Weights of a small GPT-style language model, trained from scratch on English Wikipedia.
Training: a variant of SOAP for these matrices, 6067 steps.
Each number is 50 + 15 x the weight over its row's rms, rounded and kept within 0 to 99. Layers, rows and columns count from 0. The size before them is the row's rms in percent of the matrix's.

# layer 2 MLP up, 768x192, rms 0.0694, rows 498-531, columns 96-191
094:63 59 72 36 65 42 44 32 34 58 35 29 09 44 60 56 46 75 62 63 43 27 53 49 57 45 65 27 55 59 57 51 70 69 39 99 63 56 75 55 45 55 51 37 56 47 65 40 29 46 65 50 49 69 58 68 57 49 18 54 46 42 42 43 68 49 49 80 49 73 81 33 44 67 36 69 57 39 32 19 32 42 32 44 21 36 45 40 49 49 55 37 40 39 36 55
099:71 65 59 68 64 43 57 34 24 59 63 73 42 56 52 41 45 61 67 80 61 53 39 25 50 34 48 17 52 37 27 31 23 50 43 81 36 30 22 71 23 57 23 50 87 63 32 38 53 44 31 65 42 35 30 73 36 53 37 43 84 48 48 48 68 46 66 51 71 39 17 73 52 47 67 40 36 54 46 55 43 48 39 50 42 58 63 62 68 51 37 47 55 55 29 78
095:54 23 60 39 60 60 40 45 77 55 24 69 27 62 33 58 46 38 39 42 69 59 53 54 61 58 46 49 56 50 42 60 42 47 65 33 52 46 68 43 50 82 85 43 68 32 42 50 73 56 55 49 59 53 49 57 43 45 60 70 62 58 62 46 52 59 32 54 25 17 75 37 57 53 37 85 16 39 43 46 67 64 31 26 69 35 60 44 69 76 62 59 72 47 63 57
104:56 84 37 34 43 45 30 59 30 34 60 74 30 54 41 58 64 46 57 45 58 44 47 68 58 46 40 28 70 30 60 34 33 60 32 83 70 38 36 65 27 68 77 59 39 64 58 48 69 35 86 72 54 64 38 89 46 78 74 69 48 45 47 77 61 54 43 39 49 38 42 58 70 42 38 36 47 54 63 45 75 51 64 53 52 49 42 56 57 55 45 65 40 29 65 50
101:89 64 69 47 50 44 64 86 55 55 67 69 42 58 37 63 55 66 41 47 76 31 29 51 38 30 63 76 40 55 36 36 09 81 48 61 27 57 29 54 50 48 50 44 50 33 47 79 31 66 37 46 36 43 52 40 37 54 76 57 28 35 30 66 60 84 34 35 70 57 23 78 18 23 59 53 44 47 45 38 59 43 40 62 55 26 43 68 60 42 42 57 64 51 49 50
106:41 53 41 76 33 43 53 62 69 51 58 42 57 38 60 56 43 49 22 78 78 26 41 21 61 39 74 49 69 33 32 37 25 43 32 55 43 65 22 57 67 65 52 35 63 47 59 36 25 64 49 53 27 46 47 52 54 68 44 57 69 65 46 61 43 55 24 34 29 45 59 60 46 39 50 67 44 57 21 46 47 36 44 52 39 43 33 54 58 44 38 58 51 52 63 71
086:48 55 53 47 59 60 40 39 53 34 36 35 38 63 52 84 43 50 21 39 53 53 54 58 68 40 12 47 24 37 41 41 34 69 36 69 64 63 74 48 58 50 70 36 43 49 50 33 53 67 30 49 46 57 27 59 56 43 45 24 39 37 60 40 37 85 44 64 47 60 48 63 47 71 79 67 45 63 47 23 58 34 43 36 40 54 60 29 45 48 66 59 46 35 59 53
091:49 58 28 53 69 20 61 18 49 51 57 46 55 52 43 35 55 34 45 86 68 72 17 36 46 81 42 82 71 27 56 81 76 58 30 59 64 62 40 71 54 59 42 56 50 54 48 48 71 56 63 83 64 53 50 61 51 75 51 55 57 57 51 46 38 51 48 55 25 61 63 16 37 65 31 38 56 51 29 51 35 61 38 65 62 56 47 38 49 36 66 59 32 42 54 42
108:44 62 44 59 41 12 27 32 71 50 65 48 64 45 58 89 75 28 60 54 71 52 43 42 23 70 26 31 37 60 29 69 42 64 36 70 48 36 89 53 48 64 49 52 53 39 77 51 43 38 46 51 53 43 69 37 62 37 51 42 46 67 60 44 70 44 37 64 74 50 50 54 27 71 68 44 65 36 75 64 35 50 59 61 67 48 38 57 25 38 82 77 59 69 63 41
116:75 49 63 50 52 75 60 55 23 48 79 18 24 58 57 70 76 32 59 55 60 36 35 45 67 70 71 51 44 40 30 38 60 43 36 48 36 43 63 53 48 33 63 54 70 24 42 66 36 57 25 23 39 56 87 30 71 54 22 42 77 69 58 09 36 41 29 49 62 19 31 25 62 70 46 32 48 42 30 41 42 27 62 44 57 52 44 66 42 34 53 35 35 65 30 67
090:53 36 30 74 59 66 47 45 66 57 63 35 46 53 53 59 56 20 36 36 48 48 49 51 44 53 64 36 67 49 61 72 44 63 61 42 45 76 25 62 27 38 52 51 32 44 57 30 77 48 66 38 47 60 32 39 33 56 80 39 54 52 74 26 72 20 35 44 41 35 30 51 37 50 50 57 32 72 26 63 19 34 76 48 42 49 66 45 40 57 21 48 28 51 76 48
100:36 30 60 47 40 48 68 39 40 42 58 31 34 64 69 40 70 28 38 59 53 49 60 61 54 51 51 42 30 61 63 42 35 65 29 68 61 63 39 67 44 58 38 32 54 61 44 66 28 61 29 70 58 69 39 60 32 52 77 71 31 24 69 32 59 22 40 58 52 50 41 51 44 75 40 60 38 69 42 57 35 55 42 48 33 51 45 70 73 59 57 44 18 55 48 10
102:56 65 71 66 34 46 17 35 63 57 52 61 62 60 49 57 55 60 26 38 75 17 44 68 63 46 51 49 91 43 38 36 55 28 39 60 62 83 45 57 45 52 60 48 68 62 63 56 42 64 56 74 66 51 48 50 49 35 92 56 82 74 52 62 40 56 56 63 55 44 33 27 65 53 51 37 53 76 55 61 61 55 50 50 41 23 47 30 56 51 58 54 31 77 50 77
089:47 35 25 42 58 48 41 24 41 54 64 36 81 49 57 58 25 66 23 47 50 59 54 50 51 44 31 68 72 93 34 50 32 61 57 44 32 30 62 47 77 89 62 11 49 47 62 63 33 29 52 52 59 61 23 69 53 47 59 60 43 69 36 64 64 53 49 51 68 53 40 37 45 64 57 53 56 57 40 82 40 43 45 56 31 64 46 44 41 65 48 52 55 52 53 63
104:48 60 69 54 45 48 43 60 57 57 64 67 72 48 66 44 44 64 49 73 24 35 38 55 48 69 65 55 80 38 39 49 56 22 59 73 27 44 31 50 25 50 53 55 72 62 38 24 50 44 88 47 59 41 45 33 62 43 58 37 89 63 70 30 32 58 39 26 44 33 67 57 39 25 48 41 41 33 54 58 67 36 54 58 63 33 23 48 27 32 56 50 63 38 54 22
105:56 42 51 68 43 56 69 16 59 51 52 55 72 41 75 53 64 50 35 53 51 73 20 57 21 62 60 43 70 44 16 50 64 75 32 52 51 22 55 63 43 35 61 34 45 90 47 45 42 38 54 45 50 48 50 24 24 31 52 60 68 55 39 52 34 59 37 65 46 71 47 47 52 51 39 56 59 29 77 44 64 53 61 36 45 52 55 51 43 78 35 77 58 46 68 21
099:42 49 58 44 47 53 43 73 82 48 46 38 43 39 33 60 49 36 46 49 49 39 32 61 35 47 56 29 41 71 54 28 43 34 68 83 42 30 34 71 62 32 50 68 33 45 42 39 29 42 69 41 64 55 39 61 31 45 85 57 51 60 48 64 68 35 62 23 86 67 42 74 52 33 03 50 50 67 48 77 76 89 66 51 50 63 61 48 58 35 60 59 56 58 91 37
097:45 68 51 32 68 42 40 49 23 51 65 52 35 60 64 70 40 49 46 55 52 50 45 33 73 61 69 41 71 49 23 45 57 33 35 33 67 53 73 73 57 75 70 50 58 62 57 60 71 23 70 61 39 44 86 46 36 54 30 49 55 35 54 29 88 48 30 66 51 56 55 59 78 54 53 36 52 49 65 44 33 42 46 55 70 43 31 54 38 43 55 19 65 41 42 44
096:43 49 60 55 46 55 93 46 51 42 32 31 85 62 54 63 47 33 55 33 68 46 64 50 45 63 33 44 40 60 52 63 45 65 58 39 37 51 52 43 25 16 42 40 29 46 23 55 62 18 46 45 43 38 20 45 42 36 43 27 69 66 47 53 49 46 55 60 74 61 28 35 51 19 52 72 35 47 36 60 55 47 44 41 51 63 80 35 40 26 47 41 27 40 42 62
102:62 37 57 29 55 56 40 59 22 35 62 52 53 47 76 52 50 29 64 37 58 00 33 45 58 46 33 37 29 30 50 33 28 57 17 28 44 74 42 30 55 59 61 43 58 90 59 46 71 39 61 38 61 30 57 70 45 41 32 55 33 49 27 29 31 39 41 58 46 54 34 42 57 83 40 40 47 77 25 58 48 30 55 44 41 60 60 67 41 68 24 68 54 26 59 40
111:65 47 23 39 30 50 59 49 57 57 59 66 49 77 38 53 74 56 58 32 45 52 49 64 42 41 23 64 45 47 90 51 48 64 59 57 48 22 27 32 61 34 71 54 46 49 53 48 54 47 33 75 40 62 40 38 43 45 31 42 48 43 49 57 73 51 44 64 73 51 31 49 61 27 30 75 48 54 89 41 22 69 57 42 70 42 53 54 41 36 79 46 42 57 31 60
093:70 51 58 43 41 65 40 11 47 53 36 48 53 33 46 43 71 66 24 34 58 41 46 59 51 61 40 71 70 23 47 41 32 37 31 51 57 31 54 56 44 50 49 21 52 36 50 51 75 62 05 60 37 93 46 51 44 61 28 46 54 60 51 63 37 38 51 72 42 53 35 60 46 79 64 60 70 42 69 73 36 55 70 72 33 42 24 50 44 58 72 33 36 47 43 52
088:53 55 63 53 33 50 52 43 53 29 66 58 47 37 48 41 73 46 38 53 47 38 59 68 51 40 43 35 59 53 60 72 28 38 65 52 46 91 58 54 16 52 51 73 42 44 38 72 58 42 40 50 40 67 54 42 58 68 75 71 52 41 33 59 19 51 20 31 68 32 49 59 32 58 57 34 43 50 33 55 78 35 51 57 60 68 54 69 60 49 31 67 22 30 67 54
102:62 63 74 56 40 41 29 49 23 17 50 50 34 45 37 44 45 32 51 38 37 54 41 26 46 73 58 78 59 40 49 59 71 51 68 54 66 44 24 50 56 41 65 50 58 35 53 40 30 44 68 59 57 29 41 52 29 61 80 54 62 53 45 59 57 54 44 26 49 48 50 46 30 44 51 61 44 41 39 43 09 70 62 87 44 37 25 34 67 24 85 59 65 50 41 35
090:64 77 48 52 81 60 41 40 52 68 63 64 61 38 63 42 53 85 70 66 66 50 37 46 73 35 64 72 30 61 44 17 44 52 07 53 39 45 44 49 35 56 48 56 62 42 65 32 67 27 68 31 20 48 28 43 13 12 43 47 54 64 62 70 39 50 33 67 35 64 57 33 70 60 58 76 33 87 43 71 47 32 62 68 35 20 41 40 48 53 79 55 55 62 48 73
088:46 34 35 50 48 61 46 56 29 25 21 42 29 50 68 75 28 38 34 56 58 40 50 50 37 40 45 44 62 66 50 75 45 50 66 64 42 31 58 56 26 75 58 46 38 56 53 38 55 63 22 41 29 41 48 33 45 72 54 38 67 51 27 55 59 54 57 43 68 35 22 48 60 37 70 47 42 15 53 48 55 64 33 65 47 58 80 68 46 56 34 80 34 26 45 20
097:58 38 55 65 50 66 76 41 85 55 61 65 47 78 62 26 61 31 50 62 83 65 41 50 64 55 77 59 61 53 60 60 29 45 58 32 66 58 14 58 70 39 53 49 62 68 50 43 31 31 54 11 17 56 50 54 47 30 18 41 75 42 64 36 43 73 58 35 62 60 34 27 40 57 42 52 62 54 32 54 37 38 79 58 53 39 43 47 50 54 67 84 46 40 06 14
107:48 63 63 30 38 48 54 46 46 50 61 52 59 66 66 73 31 57 52 77 55 43 53 33 59 39 53 58 52 74 48 56 42 38 48 33 18 51 44 52 18 47 61 43 32 35 56 53 39 41 61 72 46 63 55 43 68 79 46 62 52 66 61 28 50 76 48 38 27 52 67 47 51 21 40 40 43 68 31 65 44 19 78 45 52 45 58 37 70 34 52 75 69 25 64 19
095:41 56 51 62 54 47 77 59 44 67 51 49 60 14 25 39 25 49 05 25 51 46 29 40 45 62 60 69 63 40 63 61 27 44 59 45 43 27 44 35 54 49 49 32 30 48 64 47 39 70 34 44 83 76 24 59 23 35 86 58 40 45 56 78 34 22 59 40 64 46 25 68 64 37 58 42 60 77 25 66 54 53 51 76 38 54 57 52 47 66 57 31 31 40 44 40
109:59 67 09 39 68 60 44 46 64 26 42 37 72 62 25 29 52 46 60 62 50 39 62 56 68 45 67 68 58 32 33 90 23 44 41 32 45 55 29 38 56 50 45 65 42 55 64 35 74 36 52 62 45 50 77 48 34 44 31 44 59 63 67 51 36 44 40 25 33 70 68 65 39 29 31 55 58 53 67 54 48 35 54 50 34 45 55 67 72 45 47 48 62 84 30 55
069:53 53 17 55 78 54 48 60 22 46 44 64 54 66 22 22 43 41 40 40 36 19 63 67 69 57 64 56 65 41 53 76 80 40 48 68 25 21 44 57 37 39 50 57 57 38 70 48 54 36 41 35 61 46 49 26 44 53 61 48 66 57 51 38 52 36 55 71 56 55 71 36 30 63 67 65 75 58 39 61 58 75 30 50 40 46 53 60 29 49 45 42 45 84 43 54
094:24 46 29 45 41 56 53 49 32 43 72 38 60 42 32 36 56 48 75 62 76 50 63 64 32 48 59 51 15 69 78 23 39 66 21 57 58 51 52 49 59 53 22 77 61 68 39 56 36 30 39 37 39 37 32 70 70 45 45 45 64 71 67 39 45 38 40 44 77 41 45 70 40 56 40 49 47 46 37 44 45 51 80 31 50 21 58 28 37 43 80 06 61 76 38 78
084:56 49 40 28 48 60 74 50 64 47 64 59 51 29 56 54 60 50 53 64 28 80 52 60 57 13 39 67 61 79 37 64 20 42 57 48 35 63 64 51 64 40 48 77 44 74 65 30 41 44 39 39 43 70 57 46 30 50 36 45 00 25 51 41 58 47 73 38 68 42 51 82 40 65 37 52 60 54 59 69 43 54 60 25 53 50 70 66 57 61 34 46 66 54 17 52
100:60 48 15 38 34 49 53 64 45 31 46 75 70 47 39 35 74 52 51 45 50 33 66 25 32 66 56 59 68 33 48 28 54 56 48 62 28 22 36 56 57 51 53 36 51 82 52 79 42 43 55 63 62 60 37 20 43 65 40 46 42 71 34 54 35 39 46 36 58 41 48 43 46 42 40 83 37 31 45 49 44 35 58 53 64 18 43 59 40 46 58 62 45 40 37 52